Weights of a small GPT-style language model, trained from scratch on English Wikipedia: LayerNorm before each block, tied embeddings.
Each number is 50 + 15 x the weight over its row's rms, rounded and kept within 0 to 99. Layers, rows and columns count from 0. The size before them is the row's rms in percent of the matrix's.

# layer 4 attention output, 192x192, rms 0.07, rows 49-157, columns 128-191
094:68 52 66 29 39 22 38 59 51 75 33 48 40 54 70 78 57 40 56 52 53 48 74 64 31 17 51 67 23 57 39 46 61 46 49 40 52 88 35 56 61 38 25 31 51 82 63 50 37 70 33 41 58 33 79 43 31 34 52 65 70 43 22 90
098:44 32 58 61 57 39 35 44 60 47 62 36 57 25 47 46 23 57 55 43 46 67 38 47 84 52 39 50 47 39 46 31 38 68 64 53 28 68 50 55 47 57 36 68 72 58 54 17 63 28 61 47 56 10 47 49 38 44 77 53 35 60 47 54
111:57 56 65 44 20 70 58 66 40 52 36 38 69 41 58 55 56 55 29 44 48 39 39 45 32 49 51 43 42 52 24 73 45 48 44 61 58 58 53 54 07 44 25 42 45 40 59 64 66 53 36 48 37 59 56 55 53 37 33 55 74 60 31 66
079:54 41 31 54 56 27 58 36 26 84 50 36 37 73 43 41 73 47 46 50 56 63 40 50 51 43 55 45 53 35 71 29 35 61 27 58 45 41 73 35 68 57 64 47 51 47 59 59 65 37 78 60 53 52 45 72 66 66 51 47 53 46 68 54
108:65 45 58 45 65 37 64 51 47 35 58 81 35 50 29 57 26 61 50 35 56 43 63 51 44 31 90 68 49 22 55 24 64 51 46 30 29 94 61 68 52 35 46 58 41 72 35 42 43 59 39 53 37 37 39 29 26 30 76 62 61 51 42 36
105:48 61 65 69 44 69 64 67 49 41 49 67 51 43 45 52 37 64 25 37 34 45 37 62 36 22 58 80 49 54 34 27 52 66 30 30 46 80 53 73 19 24 45 53 49 68 37 44 35 70 43 43 49 57 24 23 30 34 33 72 30 44 36 36
099:50 75 48 56 50 27 80 69 54 52 54 47 53 76 70 45 67 81 63 52 53 18 61 42 49 41 37 41 54 62 30 54 63 36 41 62 74 38 32 54 71 14 65 18 56 72 57 77 67 55 35 28 53 62 53 56 85 56 41 22 70 43 49 72
105:47 80 65 54 36 66 55 41 47 37 47 47 43 64 40 78 28 56 56 28 75 49 65 70 36 44 60 73 43 51 42 45 35 62 38 19 47 90 45 64 31 31 49 54 42 60 39 51 38 75 39 92 30 51 41 49 54 33 54 79 41 31 27 46
093:65 48 23 40 58 54 70 71 49 66 57 36 59 25 65 46 65 54 17 16 31 79 38 51 69 26 62 37 78 56 36 36 42 70 54 38 40 36 81 70 21 60 35 35 73 42 31 47 23 35 70 40 40 94 40 32 53 33 00 61 24 49 62 45
085:53 67 53 61 44 31 37 52 76 44 53 63 48 56 23 37 42 54 71 50 30 63 61 47 56 44 58 38 38 75 40 22 53 54 39 38 29 27 34 59 38 81 77 37 62 85 67 65 55 57 44 37 42 50 51 35 42 53 63 50 25 44 62 19
103:50 39 43 35 49 29 46 51 71 71 48 30 78 49 60 36 76 55 63 76 02 63 48 26 63 76 38 13 55 44 75 68 30 23 67 82 60 14 18 53 53 58 40 44 71 42 64 67 86 28 54 22 47 46 80 45 72 58 26 05 57 71 35 76
114:76 59 59 36 49 67 48 86 30 68 36 71 38 45 57 62 37 46 33 37 71 33 47 60 28 18 81 43 40 53 39 31 72 57 18 48 44 57 72 57 34 53 35 44 27 52 57 57 39 70 35 62 49 40 21 42 47 39 58 57 54 26 43 78
109:43 58 31 68 66 56 73 21 55 22 76 63 37 31 27 25 57 73 26 59 50 38 33 46 44 29 43 60 69 56 58 49 24 59 69 68 53 55 45 66 43 36 76 60 76 31 32 47 55 62 61 40 52 70 75 35 59 62 30 44 21 65 65 28
110:51 42 56 40 48 63 29 77 67 73 29 35 60 35 58 75 37 27 68 41 42 64 74 80 66 42 51 46 41 72 40 44 59 50 40 45 55 34 60 42 34 43 26 45 44 53 62 47 36 46 29 34 49 22 47 62 50 41 40 60 52 35 22 58
105:72 61 39 69 40 60 32 65 40 57 56 62 32 19 51 50 59 60 39 36 71 48 52 72 55 61 56 28 57 59 37 21 80 52 36 40 27 44 76 33 64 60 81 39 35 47 61 71 51 31 39 13 42 48 47 44 62 33 51 53 40 50 59 54
096:57 59 49 66 55 44 65 32 42 41 56 44 33 57 93 47 29 66 66 87 45 32 51 53 23 17 51 25 21 39 75 48 46 50 77 55 59 41 34 36 43 51 71 78 35 55 67 49 64 81 40 11 43 31 78 22 61 61 38 53 38 63 42 69
098:41 47 58 33 46 09 38 50 62 68 43 43 63 67 54 53 63 32 59 72 36 57 45 58 35 54 53 45 45 67 58 77 35 44 73 71 69 31 45 36 54 43 36 46 54 50 40 43 73 53 57 55 47 53 59 89 75 60 42 25 70 60 52 67
085:39 52 38 79 85 51 40 54 46 50 56 24 15 40 47 27 37 19 91 35 35 61 72 42 88 92 59 36 70 47 62 37 58 38 47 33 37 51 70 30 69 74 58 62 43 47 69 45 54 53 39 59 50 20 52 64 49 48 47 43 61 64 48 37
098:47 43 27 83 65 60 82 32 32 35 80 59 35 21 35 19 66 62 37 59 42 39 21 21 54 44 49 50 77 26 69 55 29 65 60 69 30 50 66 83 39 39 67 72 71 28 29 43 61 52 73 67 24 65 52 39 71 59 44 31 53 72 78 34
115:37 46 37 63 65 34 66 39 14 65 60 42 11 59 60 55 65 19 83 51 44 56 80 36 58 56 86 48 78 47 94 44 40 52 44 66 62 31 75 38 69 40 68 70 40 35 43 52 32 71 48 56 45 35 42 75 73 59 46 53 60 32 69 63
099:63 27 32 43 42 41 48 69 18 82 59 49 41 38 53 66 33 47 06 16 63 62 27 63 36 33 64 37 73 49 59 34 60 80 25 47 35 46 99 34 59 60 61 48 11 46 49 50 43 37 79 38 42 45 22 67 71 53 52 58 63 43 66 58
103:45 33 49 29 54 44 39 43 50 30 59 54 61 37 37 42 51 46 45 46 59 54 29 58 68 41 67 34 49 49 45 57 48 42 52 62 38 59 47 16 53 58 60 46 56 21 64 52 72 23 69 55 68 41 65 55 41 55 79 51 63 49 60 39
116:31 52 61 48 40 67 19 54 91 62 31 41 94 45 39 55 43 28 27 35 39 56 32 69 62 62 46 72 46 68 27 47 44 50 35 45 48 60 45 61 27 64 14 49 56 65 44 43 43 46 35 55 64 33 39 41 25 56 32 56 43 47 11 45
102:37 60 70 51 56 57 38 33 70 22 54 65 50 55 50 38 41 67 53 71 37 29 65 48 47 53 66 57 29 66 13 50 61 41 59 46 66 59 36 82 58 56 10 63 52 56 37 37 53 74 22 45 31 15 48 30 28 70 54 47 51 44 44 63
087:69 52 48 64 28 51 33 54 71 68 25 63 54 42 72 78 31 59 35 57 65 48 52 76 59 64 24 62 37 45 25 73 62 72 33 25 27 66 14 58 51 54 51 15 49 65 61 45 34 33 50 33 57 45 44 31 30 16 70 51 53 39 43 43
103:30 38 45 67 28 40 38 80 59 56 43 37 63 54 62 55 46 21 65 30 54 46 45 58 42 19 29 71 61 62 59 45 29 65 46 41 42 23 70 35 24 39 66 54 47 70 57 45 29 50 63 60 38 50 30 60 57 55 54 80 44 47 48 20
093:39 64 20 53 69 63 71 37 75 39 53 48 63 41 65 44 64 59 46 56 78 39 32 39 75 48 20 77 68 46 36 59 40 76 55 40 51 65 31 57 61 14 56 39 60 49 45 27 33 32 62 39 61 52 39 41 44 43 57 47 44 34 57 36
104:64 60 56 33 53 31 66 66 52 58 42 31 62 45 49 47 68 65 66 34 32 44 50 46 44 52 45 59 36 42 63 28 39 00 56 61 49 49 30 61 67 27 50 26 74 79 54 81 51 63 56 84 73 31 49 35 46 34 22 49 34 47 41 61
087:45 48 68 53 36 59 64 55 38 76 21 53 56 42 44 44 50 39 64 37 22 64 54 46 43 48 57 57 34 81 26 76 58 29 53 61 84 40 35 53 43 64 35 32 53 55 60 43 39 70 43 41 63 60 38 59 47 52 11 48 30 46 47 47
106:40 43 56 49 78 48 68 34 52 52 50 55 38 60 49 56 41 35 33 70 47 44 38 60 37 50 44 99 65 61 55 88 29 55 74 60 93 40 55 50 43 23 33 57 40 13 22 17 38 79 54 83 63 57 31 78 53 48 38 47 59 45 52 46
079:55 56 48 71 73 63 70 45 62 21 38 76 45 58 47 55 22 60 30 59 62 31 40 59 13 36 41 64 29 17 47 58 64 59 67 37 34 68 41 46 35 65 56 34 33 59 58 52 49 50 34 39 56 63 48 38 51 26 62 66 55 61 56 47
092:55 69 34 46 76 43 71 17 47 27 64 64 25 36 30 33 41 68 31 56 54 47 46 36 40 83 60 46 68 24 52 47 54 24 83 70 59 50 31 46 76 61 88 57 37 33 42 55 50 54 57 60 43 59 65 50 55 42 38 31 44 36 77 49
101:37 42 18 60 48 31 26 43 39 87 56 34 41 27 57 49 67 14 59 59 31 75 34 57 75 54 57 37 52 88 50 53 34 70 47 54 39 22 76 32 47 54 51 52 58 36 60 32 60 21 74 50 42 41 53 75 74 68 68 32 60 36 69 49
099:27 47 49 74 69 50 73 67 48 28 66 69 49 69 18 34 45 64 19 46 71 22 01 41 36 34 46 73 55 35 65 47 39 59 43 77 59 42 75 44 63 22 49 71 50 60 37 44 83 58 50 62 66 70 50 54 64 72 69 22 83 81 56 56
103:54 14 40 68 28 51 37 39 45 59 44 59 41 48 72 52 53 45 22 99 47 42 31 51 51 31 31 56 45 54 33 41 51 99 44 43 34 42 61 69 53 57 44 59 49 50 62 24 40 62 39 28 42 36 30 49 43 71 65 57 55 39 67 65
098:24 54 61 44 37 57 53 63 31 58 51 38 68 70 45 43 48 35 55 36 62 35 42 30 32 48 71 61 61 57 63 64 39 57 48 67 85 53 78 56 33 16 40 89 37 42 22 46 58 67 55 87 25 51 19 72 83 66 59 52 66 43 34 69
081:46 74 46 64 41 13 46 22 42 66 52 63 23 76 37 65 57 50 68 61 57 71 81 48 49 38 83 82 53 68 52 64 40 71 49 14 61 66 49 41 35 48 76 39 47 58 32 54 31 75 45 75 11 80 51 56 75 41 61 60 51 23 58 20
097:46 38 33 84 39 61 61 88 39 66 55 35 60 43 65 52 43 52 46 36 69 45 23 50 44 42 24 43 74 34 79 63 21 58 49 73 35 15 79 20 38 25 69 69 59 55 52 49 65 34 68 67 50 75 52 61 85 55 75 45 66 81 69 52
109:55 57 44 75 59 26 60 63 44 31 45 76 49 58 79 34 56 80 60 58 41 18 53 40 36 30 43 40 33 55 31 31 72 39 48 45 51 30 47 39 42 30 66 33 40 66 68 57 71 51 41 33 56 56 40 43 68 63 68 40 57 49 66 50
100:60 41 46 29 47 36 53 49 50 53 30 46 46 66 48 70 42 36 43 47 48 37 72 73 37 39 53 46 60 39 47 24 69 59 40 19 48 62 63 65 36 54 54 31 29 52 53 64 41 59 51 55 49 40 59 49 44 45 47 71 52 52 38 53
095:27 57 55 54 69 39 51 26 28 48 63 47 27 70 45 55 69 26 70 57 52 57 59 49 46 61 65 70 71 52 87 74 35 27 79 61 84 38 59 32 46 19 58 55 46 22 27 35 58 62 49 77 57 61 53 90 87 45 55 45 59 47 53 51
121:74 42 43 49 69 39 42 53 69 53 57 56 45 34 60 47 36 50 37 77 35 64 29 64 54 58 24 48 48 49 55 49 54 55 59 56 43 30 49 53 68 66 45 41 63 56 58 36 43 47 69 41 74 45 52 42 18 50 39 30 32 55 74 51
083:59 46 55 42 50 42 33 34 65 51 39 51 45 64 73 49 68 37 63 84 26 55 42 51 53 42 25 48 31 51 40 83 44 52 58 47 62 53 13 32 32 41 45 24 58 34 81 56 57 51 47 62 55 45 64 54 40 45 58 44 63 55 59 47
111:32 45 40 76 43 33 44 15 53 24 68 41 30 55 69 34 44 55 87 69 42 40 58 42 53 34 31 53 37 72 62 46 38 71 83 30 48 27 33 53 50 60 90 60 73 56 53 32 59 51 60 26 59 55 81 30 50 88 41 69 08 67 65 17
122:48 42 61 39 51 64 36 44 42 63 41 74 42 56 42 52 49 33 44 53 47 66 70 43 43 44 48 62 48 61 60 56 62 61 58 49 70 51 34 68 52 69 40 57 52 59 46 30 34 63 49 41 44 68 45 46 35 70 40 40 40 37 61 50
090:86 49 73 35 50 83 61 88 44 45 48 44 54 37 51 56 44 47 28 41 44 51 36 48 12 56 44 47 54 22 87 46 54 45 28 63 31 25 66 67 31 40 67 49 43 59 44 77 34 67 45 99 52 37 26 53 54 37 69 47 39 45 54 52
085:75 55 44 69 71 27 41 74 31 36 44 75 16 45 56 53 09 55 75 79 50 09 64 62 44 61 57 40 47 36 43 23 75 31 53 39 33 31 55 42 79 44 50 58 10 65 61 40 51 64 39 43 40 00 36 41 38 50 91 60 82 52 58 48
081:36 72 74 81 45 55 64 51 32 43 72 61 31 56 68 49 44 62 50 56 89 12 63 39 00 35 39 60 40 46 52 76 44 57 75 59 64 57 54 68 44 45 70 72 39 58 33 54 65 69 54 77 18 55 42 51 61 40 66 54 50 65 40 58
107:36 53 52 24 43 31 43 18 39 73 37 44 38 59 53 54 62 18 69 53 48 66 73 46 42 67 60 68 36 62 32 56 61 33 51 41 61 73 29 69 67 44 25 40 38 51 41 55 36 46 54 76 39 47 51 75 51 60 43 59 61 18 41 64
105:58 49 77 37 39 60 42 38 71 10 59 39 71 35 25 29 61 65 38 56 31 50 47 49 36 72 55 29 43 48 48 54 47 32 64 50 47 49 49 66 37 67 56 52 72 49 40 68 64 65 30 61 46 37 90 34 37 53 40 49 30 78 36 32
112:45 46 74 42 43 52 34 68 39 40 29 44 60 91 56 61 45 30 33 55 87 28 42 55 24 54 50 63 44 55 37 84 69 43 50 48 88 54 51 19 46 53 44 44 24 39 55 38 63 56 21 66 72 82 57 63 58 48 81 49 98 50 25 71
086:25 47 43 84 61 73 53 44 62 24 79 53 44 44 25 23 40 50 57 43 42 53 24 45 72 67 58 53 72 44 61 50 29 47 40 66 23 61 55 51 53 52 68 66 72 42 48 41 75 44 58 77 59 59 50 49 50 54 62 31 46 71 65 11
098:50 40 75 26 43 43 33 57 62 55 29 63 70 57 40 49 29 30 17 52 36 58 19 56 31 17 77 99 23 75 29 47 60 85 33 39 67 68 51 71 22 43 29 56 47 87 31 12 38 77 47 72 71 43 15 52 36 76 57 56 39 28 49 46
101:52 72 47 58 77 45 61 42 47 31 76 57 25 35 53 52 53 55 59 48 48 68 54 43 59 54 60 44 61 36 63 58 34 49 46 34 25 48 55 21 32 59 84 41 54 26 51 62 43 43 68 89 48 77 58 51 42 14 68 49 47 48 80 16
100:42 33 29 49 53 44 21 27 77 60 51 52 49 59 47 65 66 28 53 58 62 83 52 65 84 75 33 43 51 46 42 53 50 70 44 46 32 56 31 22 71 57 55 42 54 31 67 48 52 27 62 29 68 68 59 62 55 44 55 43 61 36 47 55
090:39 47 49 54 53 37 57 43 62 44 36 43 46 58 51 72 25 39 68 40 74 62 72 63 69 76 42 60 62 28 45 58 49 55 58 22 35 48 56 37 43 83 57 46 44 44 66 38 34 53 46 37 49 48 40 48 38 21 34 59 52 46 52 47
095:40 63 69 25 42 43 55 41 46 65 54 25 47 60 50 52 55 48 86 41 22 49 66 43 65 52 67 46 41 76 54 37 43 38 56 33 79 55 30 44 56 42 44 46 56 65 50 55 44 61 41 53 54 21 28 53 43 46 15 59 33 43 25 47
085:35 55 64 23 40 59 43 16 55 31 55 44 60 55 27 40 54 58 38 63 50 43 41 44 39 66 81 24 16 73 34 51 54 31 57 48 69 62 32 39 59 68 54 57 26 39 47 77 67 51 48 30 51 48 84 44 56 55 29 55 53 72 35 54
109:68 31 58 53 56 50 40 87 56 60 24 58 42 52 59 69 38 37 67 23 59 47 90 63 35 58 58 50 46 23 48 40 69 46 32 40 36 49 62 57 51 66 30 45 41 87 68 52 34 72 32 28 51 38 41 45 30 46 45 68 63 45 44 62
095:36 67 47 53 38 35 67 31 55 23 62 40 52 69 26 41 36 80 51 31 67 25 52 37 48 40 47 64 52 45 33 31 47 50 53 34 38 80 50 86 60 39 66 54 55 86 39 43 46 54 48 55 22 52 67 40 52 64 49 57 51 61 51 25
116:53 78 81 64 22 58 41 91 20 73 39 55 45 72 56 75 30 57 41 38 77 36 75 69 17 35 58 58 22 81 38 40 69 63 19 35 58 49 72 62 26 59 52 47 25 73 52 58 48 64 28 52 22 59 42 30 56 49 84 64 57 40 27 52
101:45 40 27 41 43 47 50 52 60 54 35 29 80 41 62 34 66 62 47 36 28 57 30 63 77 49 34 36 54 75 34 26 66 45 36 37 42 55 46 40 48 55 49 33 55 50 76 55 48 40 66 17 80 58 33 46 39 55 09 63 26 56 55 56
078:31 63 47 69 72 17 76 23 62 26 92 58 32 55 57 21 46 72 54 84 31 39 39 24 54 32 32 55 55 57 38 59 48 53 72 69 54 56 34 70 83 49 61 61 77 58 33 31 65 61 73 57 44 63 62 41 29 64 29 23 33 68 82 48
091:50 70 54 71 57 47 52 07 40 51 50 94 17 59 42 66 42 53 48 74 33 49 65 56 22 57 55 70 44 39 73 54 43 50 55 53 49 58 38 59 59 41 67 48 36 45 43 36 55 66 48 56 34 54 71 51 47 58 69 42 51 46 71 31
099:31 52 56 29 25 56 19 36 84 47 39 45 89 58 44 53 71 42 30 45 53 67 34 63 51 26 43 63 17 77 15 63 57 67 40 56 48 74 42 39 21 64 42 37 73 62 62 50 57 47 53 60 35 63 59 55 42 65 54 55 43 39 47 43
111:47 61 46 43 54 36 35 27 60 44 47 64 44 77 44 57 71 59 70 70 65 54 68 49 46 73 23 58 34 64 44 79 56 28 69 30 68 44 30 43 53 42 69 18 58 40 49 52 44 45 54 67 52 80 79 53 39 46 65 47 52 41 60 32
095:45 57 43 39 68 52 42 60 56 65 32 49 48 51 39 58 50 33 56 32 69 62 53 67 56 50 72 49 50 53 47 48 67 42 21 59 55 62 44 27 66 50 48 44 39 56 59 56 48 44 48 41 74 53 63 60 51 46 43 57 65 30 42 64
110:62 10 42 48 60 35 48 61 67 54 35 39 63 46 60 40 51 35 54 65 27 63 53 47 73 60 30 32 50 36 33 67 63 53 64 53 41 49 30 42 57 76 34 38 64 45 72 60 51 45 47 20 72 47 63 53 32 47 47 43 59 62 42 61
092:52 68 64 38 70 67 57 65 40 26 62 47 57 24 61 35 66 55 31 60 61 58 26 57 51 56 43 26 61 51 64 80 43 26 65 82 70 45 48 22 44 29 33 67 56 21 48 51 73 44 46 38 82 37 80 56 59 34 70 27 58 74 53 61
123:28 37 49 44 69 15 42 44 55 57 60 47 60 67 39 41 68 43 71 38 25 80 48 41 77 54 55 46 53 52 61 61 35 39 72 56 58 37 50 36 57 67 54 53 76 57 47 29 73 32 76 48 65 67 48 60 45 70 47 30 43 57 71 40
087:63 49 77 61 49 37 52 48 40 52 61 70 29 72 46 53 12 80 48 66 69 38 46 45 23 68 39 43 45 18 53 55 55 36 61 82 44 40 45 71 87 51 61 67 47 58 30 35 69 50 64 74 38 18 48 39 25 62 73 37 60 64 56 52
095:47 29 21 68 33 48 49 71 47 41 40 45 61 62 61 42 08 63 43 33 77 42 50 55 58 32 40 38 62 40 42 49 62 78 52 41 25 34 61 57 58 99 68 74 41 68 61 33 53 44 53 00 44 69 40 22 49 88 69 58 40 72 73 36
071:40 63 24 55 54 32 80 49 32 66 58 43 56 67 35 35 62 67 45 37 82 66 59 18 66 57 73 55 67 46 25 65 42 53 54 33 52 62 65 76 48 81 37 50 57 40 32 38 42 51 58 45 25 81 34 53 55 48 36 46 54 39 73 35
106:57 58 63 62 42 48 26 45 46 55 47 72 43 57 49 30 58 68 21 82 19 40 31 44 24 28 61 57 31 73 44 47 60 68 39 46 67 51 48 86 28 45 38 46 50 66 35 44 50 61 37 36 43 53 60 27 23 84 66 52 32 49 50 27
073:76 86 80 68 34 98 57 48 22 19 30 45 26 43 53 49 55 80 44 31 37 23 51 48 26 42 45 74 05 42 14 40 70 39 18 38 65 83 30 68 30 02 39 52 44 72 56 77 38 60 16 78 31 49 67 44 30 58 45 71 48 40 56 54
085:62 63 49 24 51 59 72 38 27 89 49 47 34 57 26 72 71 49 50 36 59 76 50 55 52 57 73 49 59 41 43 62 40 49 02 52 45 69 42 47 53 32 37 28 37 35 50 82 35 47 57 84 47 48 49 71 53 44 40 42 88 15 47 44
107:46 35 34 74 45 40 65 34 48 45 64 68 43 42 35 37 60 62 39 67 27 48 35 59 58 21 37 62 65 63 49 50 40 71 48 50 34 44 57 63 46 65 77 41 79 52 46 42 53 57 68 46 53 73 58 48 37 68 49 41 16 57 80 04
089:58 38 45 56 52 59 48 63 62 58 39 61 57 38 41 49 68 65 57 45 44 50 39 47 62 36 44 34 45 40 36 48 52 35 28 56 28 71 39 37 52 33 47 19 66 49 81 70 58 25 54 53 45 64 57 41 40 36 73 44 60 56 53 54
092:52 41 33 44 63 48 54 56 74 24 53 54 59 54 46 43 54 37 26 67 81 42 45 71 38 58 37 68 51 57 59 62 45 75 61 23 37 29 75 37 30 52 77 32 45 43 51 56 44 66 55 52 60 66 45 53 58 37 67 57 32 53 63 22
118:42 56 62 51 25 63 42 52 22 59 44 60 52 82 40 66 46 45 46 29 87 48 68 32 32 45 78 59 46 44 50 57 61 60 28 44 59 57 68 55 33 54 48 59 26 52 38 59 48 48 41 70 26 76 33 58 68 59 85 54 79 28 46 49
091:41 30 42 46 32 49 39 50 68 56 30 64 94 55 27 58 43 37 33 50 69 57 48 52 65 72 50 57 61 24 48 57 47 51 47 36 44 64 57 58 47 75 61 49 44 48 61 49 55 23 54 49 47 55 42 61 62 37 82 46 67 33 42 27
077:55 26 64 30 32 60 37 47 63 52 57 32 59 28 62 66 52 38 43 47 48 85 21 70 51 43 28 50 42 57 54 65 26 62 63 64 35 28 36 13 14 57 67 44 64 35 59 46 49 44 87 59 69 44 37 52 52 37 49 60 24 53 46 36
086:47 46 73 57 46 86 44 43 53 35 50 70 62 69 42 60 51 63 32 88 51 26 60 45 33 33 52 65 19 46 45 51 61 81 50 36 73 78 58 62 36 46 05 52 49 58 38 35 58 55 16 49 43 55 60 30 20 57 84 79 49 61 24 50
094:22 38 43 51 67 32 62 60 57 30 65 22 64 61 45 33 66 40 56 73 46 46 39 24 69 33 47 44 62 50 66 65 16 56 62 70 51 35 62 57 25 42 30 61 80 50 42 37 71 43 34 69 42 48 83 60 67 71 91 34 76 77 48 54
115:49 43 57 33 35 40 40 33 50 54 39 35 69 44 59 39 81 45 50 78 12 50 45 37 46 77 58 42 47 51 64 64 41 25 66 74 65 35 41 69 58 47 31 55 49 44 55 52 58 55 40 53 40 31 64 58 57 71 28 50 48 55 46 72
085:72 60 61 49 48 90 14 58 70 64 32 65 56 41 64 69 66 36 47 82 40 47 49 57 34 60 11 45 11 74 45 71 54 45 29 50 39 37 38 66 16 41 34 19 63 44 61 58 45 46 30 56 47 53 72 53 25 64 63 49 42 39 35 38
107:37 54 44 31 45 30 50 55 38 79 49 23 43 43 67 58 65 24 60 29 61 76 56 63 65 23 84 61 69 96 44 67 46 62 56 52 82 46 63 31 49 39 36 66 49 31 32 16 27 68 61 56 41 70 32 81 65 49 26 57 47 27 59 76
102:44 54 53 51 51 28 55 27 38 33 56 56 43 76 31 30 46 68 57 81 21 31 55 49 43 73 68 62 64 48 54 33 54 33 53 51 60 62 41 70 82 38 55 63 47 54 35 38 58 58 49 90 60 52 50 42 36 74 72 41 54 53 69 34
091:68 31 66 13 57 61 41 49 43 79 38 30 31 14 48 65 61 34 54 40 36 73 58 53 58 50 65 31 40 52 44 47 63 53 28 47 23 30 69 31 42 87 43 37 39 49 68 68 23 58 40 77 37 17 47 67 29 43 30 52 66 44 51 56
087:58 77 56 65 56 85 47 98 64 20 39 42 69 39 86 49 23 74 68 31 69 00 39 53 39 40 09 54 25 49 42 63 48 31 58 49 65 26 28 33 29 27 49 50 46 67 82 41 55 48 35 31 65 44 33 24 51 48 52 47 42 72 32 71
114:14 46 59 47 42 47 43 33 45 65 48 49 57 60 30 40 66 22 45 39 39 51 43 42 52 48 56 72 59 72 44 67 34 44 54 72 78 61 43 60 54 45 27 73 59 48 20 36 49 49 57 62 54 63 52 77 66 88 34 40 56 49 45 53
097:44 47 56 81 65 42 61 51 64 39 50 50 59 38 44 40 31 55 49 82 00 58 36 53 61 70 19 65 57 32 62 76 31 27 75 75 50 30 48 53 57 30 34 75 64 54 40 25 47 58 55 49 46 56 64 52 62 49 39 20 47 65 65 51
117:69 54 40 46 57 66 87 32 53 31 54 74 47 31 45 41 37 77 12 51 45 49 44 55 29 29 52 57 55 35 51 41 59 50 65 35 48 59 44 75 39 57 71 33 44 34 55 57 33 76 51 24 56 76 58 17 42 31 15 58 23 62 75 39
108:33 28 57 50 59 45 47 28 58 40 52 49 39 52 65 53 56 34 45 62 42 54 59 49 53 22 62 78 63 68 58 68 44 83 66 51 77 48 65 57 50 42 25 69 52 41 33 16 39 83 28 39 59 56 58 70 46 72 51 57 46 56 54 69
079:53 38 37 88 43 60 61 43 35 27 47 63 39 41 68 39 12 60 53 34 55 12 55 50 38 31 48 45 45 38 47 51 49 65 58 52 39 44 59 51 57 43 66 67 45 51 50 25 74 39 44 11 38 49 53 38 63 89 54 55 56 78 55 27
080:69 32 52 38 38 57 40 46 42 40 54 37 58 49 69 31 65 65 53 76 28 52 45 44 55 72 43 02 53 16 71 62 63 17 58 59 56 32 50 42 57 66 63 50 46 25 77 86 84 30 48 31 53 59 67 48 67 48 50 34 64 72 52 63
138:33 28 33 52 40 15 50 64 65 42 51 16 86 80 37 40 50 31 94 44 56 39 51 27 66 52 35 43 44 53 70 12 35 55 43 58 31 41 50 44 85 35 64 70 57 93 59 75 52 43 74 36 49 34 38 64 91 83 62 51 50 44 33 56
085:49 56 39 41 31 52 49 56 26 67 48 40 54 39 44 53 65 50 67 34 62 53 46 36 61 82 50 40 51 56 53 44 45 34 31 64 51 40 45 45 73 35 56 51 45 47 61 51 59 25 60 57 34 46 55 64 74 60 48 29 68 34 51 53
088:61 63 64 86 21 50 38 55 44 57 64 63 51 34 27 34 43 70 46 44 29 37 42 37 26 76 44 44 37 47 48 28 61 35 39 67 23 58 55 66 75 59 59 70 50 77 36 64 74 30 64 74 10 44 52 32 52 67 61 41 43 69 56 32
108:17 53 35 50 40 43 55 39 45 55 48 43 48 80 46 62 69 35 86 41 64 44 99 21 80 67 77 48 81 61 49 48 52 51 37 37 73 43 46 69 74 48 34 57 35 48 41 42 36 45 34 31 26 56 33 68 66 58 36 48 68 22 41 61
113:30 62 67 35 15 64 16 33 46 47 27 33 76 70 69 69 37 32 47 43 24 54 70 48 45 53 62 67 39 70 55 28 58 58 41 20 66 54 52 66 33 38 37 76 18 73 43 29 39 52 32 57 27 41 31 62 63 85 49 64 37 24 15 58
097:48 62 57 40 67 42 65 40 05 63 72 48 19 55 44 56 57 51 47 44 47 62 44 37 59 41 82 67 65 57 60 44 43 62 54 48 75 59 64 50 62 43 37 73 50 39 20 38 43 68 50 56 61 44 31 62 60 62 45 46 62 40 58 54
107:47 38 41 38 61 63 76 34 60 26 53 56 64 81 35 48 57 55 34 49 79 42 56 31 38 59 37 43 61 17 67 44 43 63 58 56 47 50 49 53 53 59 67 46 44 48 51 67 47 58 56 39 60 74 42 60 62 57 57 40 55 52 67 55
111:63 79 93 42 40 67 50 58 28 41 44 58 32 57 42 64 38 62 74 51 69 33 60 58 39 63 67 42 23 38 36 37 61 15 27 41 43 82 45 47 53 48 49 52 32 55 58 85 53 64 28 76 36 05 59 41 22 22 73 69 70 44 17 48
098:71 46 42 17 44 35 53 79 38 82 58 14 68 42 61 47 63 42 43 40 45 69 24 51 56 46 34 32 55 57 46 25 44 38 28 81 32 55 63 41 82 41 30 44 62 63 56 76 48 36 75 61 77 33 52 72 48 47 41 45 57 49 51 73
109:27 49 28 58 67 42 58 18 57 54 61 47 52 52 40 45 60 50 44 54 68 57 46 42 71 54 52 64 50 48 54 57 21 66 66 57 53 66 55 45 59 54 58 51 70 46 42 29 57 47 68 51 63 49 63 59 44 45 52 42 40 58 65 41
091:61 61 31 76 75 47 59 32 56 16 62 86 16 56 59 46 32 84 66 13 53 27 61 50 37 41 39 59 52 21 57 21 63 46 50 30 13 58 42 54 71 53 86 39 47 71 54 53 62 41 65 31 72 62 48 33 36 79 62 39 47 63 89 21
102:32 38 58 82 31 68 56 72 50 53 49 52 77 45 29 42 32 39 14 44 75 49 22 36 24 40 58 71 48 45 51 58 43 76 47 78 44 45 91 62 32 61 47 84 41 54 28 38 55 58 57 70 20 77 22 41 69 62 60 58 33 57 49 42
076:65 35 49 18 70 73 57 35 42 41 37 46 29 38 56 45 67 56 59 40 45 63 66 58 52 54 58 56 47 33 66 28 78 46 49 42 42 58 66 61 54 74 30 35 51 42 56 63 29 52 40 60 78 36 53 36 10 53 26 85 02 49 48 55